config.toml
norm_place = "pre"
rope_fraction = 0.5
qk_norm = false
bias = "none"
tie_word_embeddings = false
init_std_qkv = 0.0236
init_std_o = 0.0
optimizer = "muon_variant"
beta1 = 0.9
lr_head = 0.00537
decay_fraction = 0.834
decay_shape = "cos"
max_steps = 10387
Each number is 128 + 32 x the weight over the matrix's rms, rounded and kept within 0 to 255. Layers, rows and columns count from 0. Numbers have three digits each.

# layer 5 attention key, 384x384, rms 0.0456, rows 85-127, columns 128-255
088091128174109117152135093090101121081064146144163152123153099129103172149142122144088141116137164128150115146157133150111146122170155169107176110083090129110146113094109076148088148138144159158078123124123153161050074109073095196098118118159178112145125066091094102162150124094102153068126172102114135122156114144096120131184151084081112113139147105096141153159130138138105097108103
106121100111152154096108070149149129096158114086162152132131138102099165088145125148122150126185147145095094173067143093149116141208134132113129141116109152121122145151139145104139152084043096135117080119152121120172132120148073114207124133121123080172123142247132185064124124185135072197115116131100083076128138080114161111089086140177115080092134115137129136111167112165104106132140
100130117133140174073191171152127114104124082137169079051122124083119137066127127115124091161107113096115149139094155131158174167185184066110114091104105146143184137086158160165130111219076177154103115106102169111105134114132133124149209137107090048106162129122218092079092128151105155094138104133127150130103121118166126168104073120201105137150114142065204118171145107130130108108095
118128156113075181185125086109176149133099140182122148150102188111125129252091143179128135126095106161060083152121111188075115097150154101177145152204120132171102130093111119086101148125139069162137202130151144169131131118127127222111084132144190205151082161141113170104148115100191163167104158183136167096158107117136114148140131141121084157080134116151127092146127135140170165110153
135133086136127138121130109116115076153133147170185145148088159119127106131164122098126133153128166144138114098108076150084155122044125113145159148207087114165157176109139114144136179213107149122092140126109138143140137193147157119094104124145122143170156126104077089163144151076164148160127123157136111127074165114093073156116137155180125110140180112114168133132140134133122114107174
159126184117141125093111156156101120132092122150040156084142075116122133116147159149124139120120109133115100142166126123098136088130154158112092154112185143108124050187038106163186166148076135109151121168029071121100110111146111139160080157140209157144133109155137204150113101087103095111154137127121148119106109104078141102132132068091152152137176109142131180120118089083135100156107
110089080120077122131117096125177128125108084187170172134154144148087126082130118076166153092138123129154108077134110137136104170074089123160108097113168090171120117152158154145133127143136176144107110091111134147190110137126135176157179101172148126085125089151084139120159130146123081071119123149087142115125110135136104150166137159198115121192145072138147121169128089137112152135120
117182097153176110135173134144133160134182088108121119097161077115145156203170127187105129096188124175217075143099130078117096151184103115119128142080085082158111119197147141159177137062073107149164173127128102128137076095220143143145179115120156155078160095205151143101127083094185100130133097137148128114161120087121159178107151062072097120207066182172090147126154137138129104110124
131087132134107149128134170110128154121109090179141132109166133137165116110146119176111102127096158200141091118094140164137110125159169098168123128156099111104147151155144116142138138112127100126122100083102154153130075133153079070163133109123145043131078091095056168073125107120130159099084099138123166138133111127151103107091131062080157111076126157173113088115110137132093113150174
084108138099105148136161108125127154061065071119144111133194186097099107119115142182106120112119087089117096111098137143129150114159161156106152146079106108128113073156062094096122157138136194128179126098136135142139129081107164087148133125130159100107142151199155173088148078153090141157130109123079131148122103115100122126122150118124196109140134128096155122060150082118084124114101
059089135136147108052103133119153120103107128147149173178102114121126143149125131109143161103156150096124095158147156136128058149192136096140152119118131165154069116143120148131065121118134125138112092129154088126201139154145150096190114111122070092137195199183106182051146135134091112126177151125184141069108161115168073122091122180116189149132104041158092117159077125109115126093128
094134149145134132126115146106137101085123162159086136125109093125157132146133156162130173157128082136077078097108147176125147099127168179107120151120123149162138113127097122152165155120159109106133129174083151131079126094090132156122133096103174128145166124124123148128183166112150149152122092123186131136143116147068184140114134136092132164160120167167140123098167117158169109151132
086115133128118090171107129161141133107111153118156140110120135077155126098142172094145122082139130145092113159132120132115167119137141081134130114092142160164147065131094122095117157138131171148123162118154097156161107108126104091126059139128147123103113133125152125144110091077125074145142110141106125105114146126176186135145123126119126134124162160165153112114140146112121134140155
169146093119104105099159144148147120105131129162109107091161120138102106102151145105169140141084127159133128143117133116154140155117081141136112145095121168151084100092094100111122111117121163145126113123076079149130110137107150102086125141123125101156131157105110099154118142098144117143055139098119133108114153139150106123152158158139136110118112089109083136136154145077093174128073
097132135121139153092129110123106138125110088120088174112112081125092140062164120117156112120070154110142120126109155164076103087120147149134161174093144098144155133119195136150139122137138116126164096131143103107143118193208114122101146117162159082155129129083092175109110145139123091142144144157069105100104126137117111168086110173108105103151117095118092142141134134162132112109169
148136151132131154094125115154149170102079177145137072124090140120159105104135140114172140126137089049180153095074125090111157121070111142107069110144056106136184142132131098096085164153146158090064164091134108170138114134110131128112159137146142150116115105108174157153133180105119147108136143119132136119164153159109167168104096136152108138128112134130100129119120137198135144116119
085141139100159165173126052119164181103139082115098111115145154142094141132130160147130104130119081132087087076122149135117156108112124160117140091146160144116123080122175115089111129107144111105124079118126120162121126130140117114093145136115167105097119097132140108175123137133186105115121122113120154146124122145178145131095150133108133137131148104108200130112117105108156143162121
148093181109149138107145098167132111143164125087103084158090117134160174122130102115079117118150088180136097119151162120144158124146159169122118093134131146121158164140143114140118141108092103143140065125097133108082170115107140139127111154084157151085144128188137130071080122097141158131124108189163142142191160151117094143103136082107150119135093142126136087070129121131130161127185
124159121138168052105141136156101169102141103132133138098171095130099180137136103098152122089111098160107094150125114130107158096122088178130046113106133140103141095162094096136124191142121087126158171156178100114096091156120090134136104187153113136127093162139087114127156109151096073108147132109119158085149099144137150161127111125122121122092149130139117163137143111129105159131134
131124147138124113145103135116133094145104135112111117143134073137100107124135079093154149161112140152121194097133168153166096109103150150091106102141162118122123135088095100136143099074104106138132077136125109133158127136137170132118096208125158150118166101137161145100114131137126085177160092108123090103087150125186140136120126112130135125098168146125132119123087149184114200100142
109147176118154090159143117124122134091091123151125154111166111127122080120133110140151162125143151149142087165125115165142137125118126100132109131145148091157122111155113169122132129083111150127138112110147158124111112152107142129142140085132130123120104105173109144124146092124141135136135114167098157157151124139140129143129138167131084137119089131104092158147148158113105128120135
168107162118118134156118115130087158136122142132097093122157137148160151117135115101107124148091104132137130127168116107116110143135148168118106140145152109146092125144103115146136053143131148146143130101107131139111092099111127118110136118091131084137134113068115170126161085175125113113146139120152148153148110126132108204098141126086106141103121126109099136116163157164106158155137
148149134142137165095141130133129163116112129132141141110134116153157119148158130141142132110134119120117123133167143066168149152133101139095105144085130106075176154165129119165129158097163151123159110149131086161135112137157088138115098146138112114143133167122131186128135142089159117127188123094102159118145117097153111123092140141113149130139136066107063103105144160176157117144196
119080096121119131129144159146141168115159150136165114132109119081117129121123113160105142120141124110121126121122157124168123122090133145088154123123124099104086108130085098094143123181114113094123122107135109106119139127124071102068168103136161093123105112132100110112187111118150177130120108146145147129137120157198106135155117134169126144130123132136106122156130130131141145180179
129077115109143094147094140168147112095159117095091151133136119105168112157104179165106118129112141161123085130148071116145137130176126142125099127172115140066089122148108100150116148135139144133118110142111149108117120072143113138106105127112160082163177142107141114096179112144156173080129135136109120092153103113099101112120115097085150152112126128115114164148154075186130110095084
128132123098163144082174154139138101152130134148174164103165126153113172101106094116134129053148105149116093135124140116172142126114105155174105125106164089096118107144132134145138160110202125182122099139135125152070116134144147100160138163143197172131161175176117126121141180129091083071208145120163048111156094149085149153114152135117104133133091052085147111114147109154122101089044
160103147094168149135157131137119189102177135149148165127184119114170109111103105116135175124130154158165141085119101114109074152184132116148089108132127121135123127137151097145109109148073076157102169121117161120102104157162147141121103094112107105143138064097136103099102159126148117117117120169142124094086132129148124102123102146146135142153101138134119126166123144117122121141112
124141077120082156115119170098140106138137115109115109142142105214160112150119121167081152128141092120162131131113110126134120148139110120123126150120078160116136072116088124124091110122084137181138186116081150127105128136094158119184151151138165110112161095135150153150065121106098145120124153172161094136097117152153099100096113141128113131068151154138094137131154132180141102175183
144092122114106139128142111092154140154144146148164095100130161124121111138111132138107141172104115117116175115143119135148110149127128151079115107137087101148131122153163105117148090145130132121092143103126132145109143114161105150145148181130124139126169106108132101179113134118154145072150144122166108172104143130131153119118092145133116125137109086126121084147098160108110135156094
123154148146085148143118094098110131088149112129161097171147122145098148158096102135130107080119146184127120143147124151113109166161088146140154109121099137111141151126165109110104112092134161110124097120143146102149133084125083138068117096133103124078112106151158145145129148128114168139110136156142117121116141146130142122072108127174079172145114124141121118127156147136084112124121
129152113099155148175158120115099164115127130163110137111129082116146099077139126124194155114113139144178075165116120122130101101075132141118116104112131107093075099137116143165090088091184084127140132132128120098133129204145148106116106118158110143161139133146132165124123095141093110141133130087139110126135135082144099147140108178110152121153087103105097136208115133122155156148113
166102139105139117099165122138100165136136139149131172136130087150165100065154110149119120156135072025115118132148143163100137151091173123084129106127165065158165065131157126144103084108116153113155100123118181107107120117122120136137122140125129131091122144135168128144130113126100075103119167100099134146152109133152184202102155141109188136072141156163126103113112163135072123161083
096108131120072106081040116100153123132139104149142104175131202097106169069107168125151147133109164131098115140088121092149087119160144119136095102109062115163121098156129148126159151119145156123108120105159159146140098099105127126098112125148157152122109119076142122151131113077104145122085141134104146139135172115101199117138122137134092140123136103117140117121089156190170052092126
091109136104150134133129123123113155146151127128105135114087170150152106143122133147094088166139120134150127106138133152164127093126127147187131062175173120115103119120120141120084118100166157138136136161140094167130139120063165158137160164196106096131152191093117106151109166125122119124143124109150088136084135103163140119160129143149132143100159148169148115120066135141152113108153
116123177080137213165154090148160123175132162108182103122114107142112085097067075178127121109112121193113132166116096137135120106140095165126142072094138103113123086110146127100172155141066114148154142136146144139125130131121106103145096165159152163136157127126146148122150126108135131105132113174155160120152125135133118121113149179125162132115118145116151123138100103122101155169095
112124136111162088114097142129129142137111141152077114095129158147069145129150094132197145104118108063126103141110158147141065153088129172128082105121118080092043110150093137113160109112076138102153085133171115150189135157148090121126081173193100094118088148172132130111154113101101121171202109133079103127098111137111140098073132109078192147144105058119091101132189146108131121131110
084111123142161117131131116135096162082093110115100186096141126129155133136109131130134129125172169085125117175142098168113116142153171074131112140163108144167134168126146129108143108123142118104125142132163066120150109081100105102138126131108157100164100158126162159121123067110126127121137087095146141145092171111112079125143153109093164198174119131164142191126123135165120117130112
133131159085111111156112108145106128156124132158106159109155155146113107132143131102118137143112163087139099112136114105157106128129118105160145114116120109161129137151116157094120095139142156111151121101150115157092125086115169089141144114103142164114133124187097106175120128148116128120083091184155188159118172101159136095121129160113146143129166134133166128099104117134158127146127
173143123086101100103116105150137165158080092141091094068104097118155210132106139091113079090106120146111110143175136159168127140072141086112130128127117124110112099168095132115137118120079100138171101142116093107147070085154114134158100109132150156101066129134113126125123105138087123105148124130067169059144150102130110096100127098104139079116075109101142086160129132083136114098141
114129144143154093078086125141142095101100117136115136116152090161100139175104130116120140174091158128092111092088153138147131131140123104106101130146128101152112118145168108128178179104122127115122133109163136148118159147118138130135097134159118130155143126113118122119125120126141132138139117156183126132163131073175143121116120158146152121137104082137107128160147121135083114078125
141114165145165088079095148118123168159107210120164075123146133150145168106103106124121154098147122130086107106126116081201145096157150122134146156081120089122140122176156131134135123130097146100147176165118080091150126104140141137161080163123103161197088093157155162168145138111138130107075154165082114110166070106163120102148141134129124121123075124110060142111138093082133084184138
117160101116097140146139117079074132120134159120132170156134106090116152122092179124115081169172132137091131118131113133103146168114089154156139127168112132165132134148116087146170095134160084081093085115126138073132126145138123187153148122105130128178119121162114150107117143134128116119143174113086121108096161132100125136139121109146179099090177127165129064132157114137150077114102
120090099171155131123145134129125104110113139154105148141146101107101129112184138126121138167119123111132143124130080098089106102135157170136077140094130139125149153108128140167115153143104165136085143114086124171087122100137133071179156122198113137140137081101101104109177118099172071116162112092129093151119125181090128091106128109150138146108173150058142152108137128116145127139153
# layer 5 attention query, 384x384, rms 0.0461, rows 86-127, columns 128-255
106113143112161163143149144122141121150119087099130117141167161114133113132141150163145120137107138115169112189153089133124134093184140136076095101068123091119115112209125111130109160106092121143130145116129112138095064136092119127180118140154113162126076110140058131115134072175106130139121092125130084179093132131154111121134154108174119076100115169137125106128159124118166148112216
141109119154124143137152120119138167144105139128144156136149105149128114171127155112132112096108121073185157136157109102139106126151176130135151089054122151191142111117118093136146122200119135160176105126121167118110095122131108101100126123149120095106080143135104088174145124169164181110142169149158166143143144118149071140160123119117065147132141126151106072093117122113156127123137
175112147137125110109147106117165194122153155112145115183112110109120181183109122130128116157130180121144137097099158150143065142161155144144141121120119170153181134085146090130113148129122106110130094185112142109113140120080089129096194129134119134139133185158118110177138148133166102181086119125145112166154137135172106102149088130176093106111116056124135145078104126143162079137119
151158155132136082148102159118121157048130149083085135112148117097140111116161143171144129093090118034079174122120126078082102130177153102114124140118100205141104147134147114082080135111241119129148126132136124107168156164104107119157095107116133115169155151135162127170131106113128107121130118104147108124069133127140134101086172125133134131134090123145144099118141119151082074192145
088144083111117097134122135115089125130078103133048154134121068129109132122168122123134109146163104143092146116161150135146097131094119171062105081176159089069104074114115155165138126106129125116162128114116120153107121171136120123165115163142125145194149076205097170090112089132161093123154146176131105150132143106187149151168116061099180173116107120062125127103145140068120158116120
183177100087145136119102120192111180135173164102139148185120086150191145164200133132133126112114117174146177132115085151102139089117143108119104144141156158128083072132081093179090083154127132139105169163099105175126119140138139081122147084112114126080114153114109119120114143127123075093103150112159142132160134175140150165075166162150120140166140134106130101154134143103140140129166
111107138125179123144096113149113145067158106117142181106195126168106127114154151139127154175116127156112089086091132109155177176153164090174143166157118140131111143103154168208106097141142135114179140125144141131103104094158162146159137139085120140145172172116146146147149091125097121165163157134177170095081159165170120148104111151172099158085133125131093131120110157182038137107131
130117155150172152163120105106176127093079136122169180113113152131107152107167123097119162069099160140139100123155102133134087125160139133155169152172102141163150091158116135091081179087161106176104151134107153055150109132110165120170103116108148141068118115177108196098165089109145107150159116126107115102177057156132107147161156096162171183180152096192112187104103108129074143091167
129077118158088172198154125150169118096129095160153155177141171184160146052128112126084118115109111174144158034160075164193135175100135124147122130119159132108184142112096099121100153100171126141149081161109112140132115135104146102114182144094146142182173124102114169144099138062126103183130131064138092164143129138093125081122086146142134062086168216099136155098124124137094122157109
099077081128108142133124120102101178174113158131122121145127133126126135149132138115077151114115142135151111142127115133151126125097153128155182127133118118100142126067123162145116114119096171162062106124087110112182166163145122120178127135115092159065142166133125127148185170114143136139116133095061120142138111110110169126148146148162144140108132030090127130132122133143128120161149
087135151143121121137116127148167118127166104154172116115138073116097101113089119137130143143163120138103131120133149113153089172116131105137130173160149100153130202147120096141155120187116152126160115132137158160111115121157162138141118157123114169188165159108102139099107124097114133165152107139132097117137109089165122162132105173074136145137166131153113137133079132152132097147136
171147105196122134156112085109128110133164111138081087101108183120157139129162149119074104117147114150067141151108109068082104144137148160107163122189113167126120109124111138091094165139168129113152138118127121108129145133117118127107104143102097174141139146075124129129137134111155139137104119151054105094139099151152165102106146118112120115115123152146150094110169121188138147113114
153138143114116114127120115154077093155138106150108140172168177131093122088137129138119118101120147087152202105152157131153096125124191119097117122097142163162130143142066128165132137145100152132140127118100139106114124091112134131111150103192151152169089081143123100121132102152140074124138168146101094180108094093129132112161111126113127098137125146127111126136058132092076189061092
119113164183134122127107147122117123112094088140155184121099102126115093107117159153131109182100098137136126154142141155124103090114141140100121180108095100100139121143163096144149167117125150137064122117119095169143132162175137113100103147144115092075139101154112140116147077131128077143095111145113140106139130114128119149078145102111075120197140134136107144109161123136095147128138
173158109103113127116156112130147108102148135175080097107111156153102121145126115119179102095131112081149123113159130128121108141122112155111079130116122103123162090071146136131112081131124149085111158158171104138132149112149166106173151140183131175062114142130091132142150102111165125134125156153172135108182126158189143184119163159131154175071130130102144170115125125123141156156127
202116123116096107090166120132109177157090145137146135146142153159148157110177133125109139054138101143111134099117137161086120128095153169089140096143094139153158113132114136106083105130128115108134153138143100141101135124113170121118113105134170110115129110127101147129171140144145179134121103141091116164151136097158132133126102107091103079085158115148081173125130125153127120091106
129145154094110177179129107115121128068122102120147111174115098123129117155135119130123126131087099130103132104127113166111093136183105106122122090169144111151109091142110121124137169158135151142166068135135110146110180126093153148136112134151156121125173111125104156110100124113151163079152139142154119113125135163128140144133110149142195178098096148101155160161167082119115164145123
107136113153171113104183108125127132164163089103133178097101122101140184129182108136110124130112099168143153120142110149144149151167128140147114126098148110116117161176113144164109130115125114128079146142144132107141088101140084084192099131182110123137103146129058140136150102083105095152178104108107145114122135139111151120127111072116099189123152136115142189093127157176103121115149
082096097110174097146131105088122157146143158168153094122149125110104092115082071130133116173160135134129139113114163152098101104124154148140108162105099135136167125160133146091171129089116168105136075086141114124117144124105137135125101139118102139104152144130108143192160103123095098133093140118148077085092122085115098120132167124096127155134107095135113104144143117122101160134095
139124102134143080094110145117126119131119080134145167155116132117117092140071125113159109143152145129166121098073118123124104105155129116148097144121152078138161180128152100117181163112116166162118115118171141131107184141127123103152143134124122138095133121108138111144185105127157102214091108139119173115115109143117113136183159134134095151131138200085158099119118163118090113109127
129122137104113127108102151128069060148149144179097130157150118196173137139126123121110145109150123137148111122164130160106082146121103125097097131145117116116140125162114059146127138145145173099130134136128128126118155074163149175131119088138117105083146126088142175136132109096140112096078157179080111127121151159124150156131081125112120128121145130103103151152136130154119131098147
145151161106139135073096120121154150135160126150171137120131089166131117160115172136135130135110157104143121100138175113117123154131103124080135125155063119106168119138112120121121135125181156107128167140141177147086109094142128174180151098139146081072150163119176110099122119104154131123130076111142101129187164130123149116148149144134139119145108122156114191131083105168163112125136
106120119135128131129103131167124111133112111118149110113144104097085138178105092109170107138093123128072097143113121135093133133137110141114140107158100115112163115092165069109112135142201127074116139119181155136136179154140121137101072083152136096100125113131138108101161165093130165106117136109105113068123116102130126093150133121123093142139073075163127105127133122100116134105079
145062171115087105128119087142127077127159130118099139123093116127111129064155108187173075111161107176127133119156105147145114109169106184105114114116129129147127135108139140117121167144195112121161132137120109159137087116096160135105071144079109114193121078133081192090085125102126115143148126073160129144113139111056139164125082120132089129091117155104146132152173171123126162085115
174103154124104129157145152106156161144181147134124135100139140110142120097175130142169103116118108110122138169101151139139144130211108141119124178161121138116124122172117124140107117110158139151103104114114191110140117145137131136202109151122117151065106192183117120121131125123101102134141083139137128156115166052132112134150150135121095133112156102139166160094141110123083116143159
121103115074119159173143210163082131127139132127106118102118135112161115128096110112139096111102152146132160175130154150131059130138152145156135102122146092157144122151133107091135176157132133132147130111112160132129167145123139168147110099130119126131117109166097130146108081138105116092174099106153135123127143105123108107153105147099161112136115139111159137147130116085148135136091
131101132137100136153131130133162102131168098158131111185085115157174123124160087149090119123137118149103111148113117116126121127070121113120120142084109166101116133093108134102171125099150133155110121111136127101137121080136133135098110164141120137093172109169133118140155090176129148090154167174112156147124156119148172080166119113163163209045167158139117095074152084123140119105140
070142096107093098100135091118129108094180173136120092088113137157118166150156123081141126139123148148092190119113104118144154172133101157162133125148129184126116091182117137115141083125153159132151150089105166122133105144145135112166112125099153116089103088117140117106132143121138120126092155151141139168152148120125173163146132152131163138089122123074147104182081148112083110153128
118158134124132142096121124133114145127175141117142117158128127128163151111136084128110133104156133116122130121135215118117112147092140090108114129110119124104122142147103094154120110125050162098110178125124174160073147123102071126114143081162116121157108131112097088060103134112154129105174106100124149158106124134131150149128114121068073150106120156110127147170119107106174154135133
173114124100115148144144144120146158078108110139175112083149106191185153108102133141163150130158151125088119151094112157117104143157118113158115115101118117112128079141143145134099152155101128100117191137143113070151124155143093086127132152125152154094104143123121136124132103100125139124101072154122180076192101098100113097079098097135136132136137068108122137141083172127168166099135
174113141098131141110152114117092136088131106144182148128141184167093150190103110095142110135096111095133094096180137145137118111137095168171119171146119116096112121121160102119171080095111110165132153153138156155168177074129153133049138151099133174082113121163131153146139148146115153086104139130142122154169087117152118150160104116128152190132168083195119124129125180134154081103173
128058108127114119112132084152113118112151198177127089114161095103145104145138144142124123122107114088102077158110173157135082099176175114075112090160120120139145154140132097080136152103114193148123078137101122159160178137146128110101130144155155164129137144035159124172058144140181133155130153163141138129096065159154175132105132109133142173120075110112115118108123109157134169118096
142128120116195158104073106134139097129150104144119171107115163141132153128134133109093103114141115113123153161176111125140122104156190117120100101096137135149103093160111134118159092131157101108164141143119113104117121093133155141147115102180111097134094138116102119159167148130149129109128108128100086121120143140158090099139107126138129111115162119156093163154118154144118105128141
115147099087127116104096130110131179164161133111163087137113111122163124102117155128128121121143155125149109122105122087139106123157172087154113097129120108110104123183110143088118148126133130109145066161140138151139173105143108140134077159107155160104110138119100170155155138132108119119074084120099140080137135114120129088111140151127129132150136099153121119143136123107146099181121
120121105116162108133116124150122111143137121106122103121134111106141120178166117135100130117130108128092094154141137237146098113130098150097098127116127136104106110123131166140136100120098121127133161166162121150097130064150114158150187133133145124091137156165150182174165119141150138154125085159142112105140109120129136135094163116165106145145136074137102158113147147116137144099102
127115127145114192108069093141107122113126150124129146121145119084138137199109144115154144095151129166108119173130128158114178111157133116112162132158066081136110147174159164120159119171106112113094140153134132121128112130128178187140143105073131163136106193148157155124118107132112108105144148091139136156124093142096126126093127113060125071107147120082108167075119168141180110105142
147151134121128133157116153131121173159145173116159174120165134116154116100122115128083114096104125090147146114150128101133152132121093117162160098142115157119182130152161106155120129162084136141178101140142152158164138127162165168135141126131138131121130162111151139170086150138131132082109110166160154117120107145143126149114123123108099118105152123138123114145101125104099101119077
118153134095136141151160129069129121136111130111100153115131107118098114123138147142107157117150128146195084151131076119170111127117161132104102127164101135104127096115084153117083142112113119174084145143090115129119159127096171114153142121178130183108112128116137130166104122125095077142129121151091120105136112132140138131127110138072150144096150101127150124145169159122101163140131
127146114133145133104159097149145122153125148145098105142162162092073130162106114119134202137126154165125082110106161108154078090134095107109136146104136104202121160113146152147152174108121166189118156152123168159142142099142096113136105148121157123096129158119121147138125116110083152180113154135128115098133128146099119170159151156135125115114090099106099136103105124134122109101108
092124125148102118061127119123162117157135125164162106125118112158139129148135099127072106080112087140080150138088117100150147141120106146157141156087134098122189106095097169130187156188168127143130075161141109105126117101125136098152089134148137074117122137077100115154161206097153144134104156110123159134138109158107123114149146146141118092123146107115110091099132154091105063131128
139089164155105176124142145105091171102164128152143186091093133099100184135125093151095129176123128123091111156148179142102133123148131125170103129120126117146185126141135122086135141072150090115137104143115132115127099113128096133106119171100167109127157114194124097129105157139158143143121165151175187128094097128108133113138159118149139089180116128151126103142119124096153146109148
097115157134146079124162150111130095133101103113148140111149096116093116033130144112116091153150115094122161146139152147158115143054128123130100142121105109120098135101141125166106127084149154125184108106102130153116153085128120099120144135090100121091138073166086121124103152138119146131111167122121087140091171145105121161160137093154125144110140165136102152134163133100130126125144
# layer 5 attention value, 384x384, rms 0.0655, rows 64-75, columns 128-255
105119210149125099080117125127125076127110122156100182153118081121061166117114131175150164062110089083081165147224201146086094098149132132143117141101133101164063153115145126139150116103125103146143138135164158141088168136090110152087177151144153083122138124045164112143106114145161155130185104121175127143173152153117141147107138138151112096123124084143187166099130136114147207152085
155124130146154123108060114114095176136173117185147057120110091125147155154141145138074125077123139107132168151151100139127171077122105130127129113136171118119141128101170113148108155155149099151165144153066098105189112105113091149161095104130146123174169133159156107117117130150126113137126102163121139185114170141165133156095096138108117133122160152102094125057083086109067128158132
117105129164094110080085168175136126152164116138092146090097164125082096110134097129141118124150061138080144097117147121132117173162161097106140079102196090151136141107073166152150095135135161160204148124195073085136127140115094100098130103113178110127141166104084113105135142123116145128183153103165136128111126100172152110164123139126112097103042105123126079157092140141165175174052
167151141136132095117108176170119148123128144085154106074118115144139118131146133141145136153136145068079122127082158105184139169085103150116123095124093153134105146082169090100133124131105164109193138081142133147113113141087121165105111075055150114103137079079149108111087102161119092139152092154130168154138138080146130104089107092166111122148151132127171147179119159073130050129106
113136164139116082132121089165115188108122112186101130159111063114142066092157124148103118127134055153137128099165146119144137077123103149114104094113201156124109143149102185156107101090178041086084115102106124179107155136118138109123135115135095144125143148089111174134148097098120133158159097139136128121154187131139150123135137107144059153113059121158166126124040102145093205086144
198112140097131147099134084202143139162158139141116179147152152154179144174118162133091142135099160133064124132140120119173110099137112110119099128118173158184138131133145098192105143087107105171161142125138114094169110136126198119132123095103100175116172141128132095170124155204129132127150103086137172197112133126154149103152122160145146105093118134131122101130139099147120102107135
135139187128172054119113129152172104113137136080077145143103169117144111128120132119124124103132061105152153198139083076121092101166111101147118124156145143146094078099095069091162194101183134183092111156100092175132129151122132105082105146104119136141135089121145131072161112130200111140202134110117117111078153112164122151099123117147100148139116130107156103087169095147083129140108
108116144220106116154185088141076108140115136150116121123076197080077167101141203140137148153109127124127130144151142141158125136180070117114134157169171108128130177110164138126133155146194128151102126106161160137131185151161118105136189152105105109179146106148091102147084091125186152172098159137151169139184114128154160167149072147126138142146105171164134158136105135156135126086170
134120139138131090177130151153166099099070163119099107120127170105128133080071161088166107116106210166107149113119086126090076169123084115130104153148147136141064132089108199156158138180110111166163186158109082146130094096189148128112088159112098096179129095136122167143103121111090131106104127150157109062137102141080101124156102102144187118101082160089149142164155129127100166118129
123140104128126141093160130127149114084130114117187115143114145145138154143110160133162090118091130084114152060137154142123196136145156101140164092097118134109121173124121126136064158172159146138113187140110072108147107092129158138161163107104100103127165110162174121130061168137125134134141184153062130154148107129124088115142117099117147133197061100140103117141050139137070190152173
095142111063114160145145149122171132091145099120145106152140146129138107063106109147153188082183122168099126111128178158140077111143115100119158172091134124175156152126133122139140128139122099140189100105134180069099161128128111177178132130096082120068125132128188164070070136097090067123121140154139137108145116131135126112103134111156140147147099107103120093174101140110189098124109
075121132111091118117090110089181134142129137131137136132153102074073134200140117146160107100120080129093165114118142115195102146158155162125086124105089148106138149092129122162079097112162096095107085124161195153161111120111062093139164091108152121148142131121102111125113128122072121109164146106166128111122109117131130167098122102098130120092111118119098190152112121140113127198087
# layer 5 attention output (transposed), 384x384, rms 0.061, rows 64-75, columns 128-255
155136163146143121075159112147099098127110128129102137113134112095069127086110175104133127076082094063115138126222198172100146073161112163147165153072116106170132153090111118155087100097127094160143169106117151145128158116074104168059172174136143170140135105076137104163107153098139117162186104161134167145171086145105143131132077184126098125112090092138171152092106138118136204140056
147151129140130118145114152136092143155184142173144083125088098106103199148164174174126110058200132127118210138121092132103198107138120103132117102104123155124157169126126107162121145167079083160130115172090114154155116085122159158189158085102167108143165142148120122127146108095106126157151097105114116176093156103141101172109095112108156117124142140108105133101050050136106110155112
123113121174086082080115170156089142125164179121142175079123187144103124113122148163133124090188108121163079134090122158146109160140111078176097113074201106153161145094058159153182107122140110185182184125148091078129145174139080090120109129078166112101202116080124116180193125111148157155176129161148165103110114199092140108192114167017123116145081090140130110109083138141202131114074
172150157125151109092076174181105119113177138044128135054121133154086140073111200196082180120117148090050084074073159117144135164153096155102169120141094119133106120075176095096156105100118142092123116173131133113114122165097105149160100072071179112144159079103150184164124130124158040122162099117066147112150113136156150135079170141143134131141108143142158156142064166117136046106148
112099132116140071121102120141103195098169132140131087134119087194163106103067130121129160079114093180159120130115164146125145083159116166136165103103175136117141144139047204189165123088190130106116087110104100114075185118107151129129126113104124148134133108136157191153137137085131112192126116129158099115134172130123152136173152137121127151122048113144095087113111091129124193133163
183091168138107130106120064159133139134105100149120163158144145150140139140127119089114120119100152139038155106154115162158116127172143113103037165108157163166114151129156097141115172108115085181144100141143125082141128173128153158113124113107099114103184082144093121159167131223127119121120139093139155161044156138155114118155104158146129067113154086087125122181159194142142104095119
081135123154175120121084122123150126117121122092140136151159141108130094041127150147122165078112110073161144136107079108173071058175139083135102098221150123160113124130113083107095154082129173199084092173126079142090188142134152124105071142092090129176163106138104192094146097151143094184137139129123098148071134093153131165061127128083128192192127148088110096075159090150100105149113
102101129180083137123166043113144157159164141141155137121114192122129135141113174130106145140129129129129108118130177117173123111132075088096151154120122111127118172162146156098117113121235115118076132083163108142125225114144111094130173104116087110118157087111136122148119193162177107154160165154182187125195112161173191138174086142087125176149112147146128118127135150143191128140161
096181117134088105183135111113147086129071138130113106142141178122144155063094170139187157174096143165070114112159085148121086159135126162153145110202145153128124085122157128187173160173076121148134218165120096134116090121150135115168066172076151131139087073125120137106084146133111167109116141144085078055157090130077148129136131109120163099137099162168135170158157090180132147115142
160125103168146155086161156106178123072094126181179139104123174142123144097113150108133082136108122116136084143127123134138153118145150078132167074149148127124125168084136209127106079173161123127094124159129087095172174095151159172180144128140097124082167095131147088138090133122102155201128166091057143125173131156190119073181089073153125147177124107167115126146017153166130162143107
092094135080176134143164134138190135071119119133161136168127124145079116057079129141171150113171116152161140083094197198174121104116121089126149151155103132196162169111134144144097162141121120144186122152166156103118135137159113173146115120094119120103133153140099179058125134092132076132126131127137106094101144152165078096098072093130108167115137130066141102168134119116172150095092
090146163124167133117124140108167129145106093168173118134137121090094169164109122153149102102120106115134088122131175141127076159176183177145123119142155169105160163090121144140078109080158139127094066154125191128135144091087079071103071137087153126115137160034129114127149123096098189103128176088165133126102150176110138155094093097100144111107139148127143189150089112201116122150113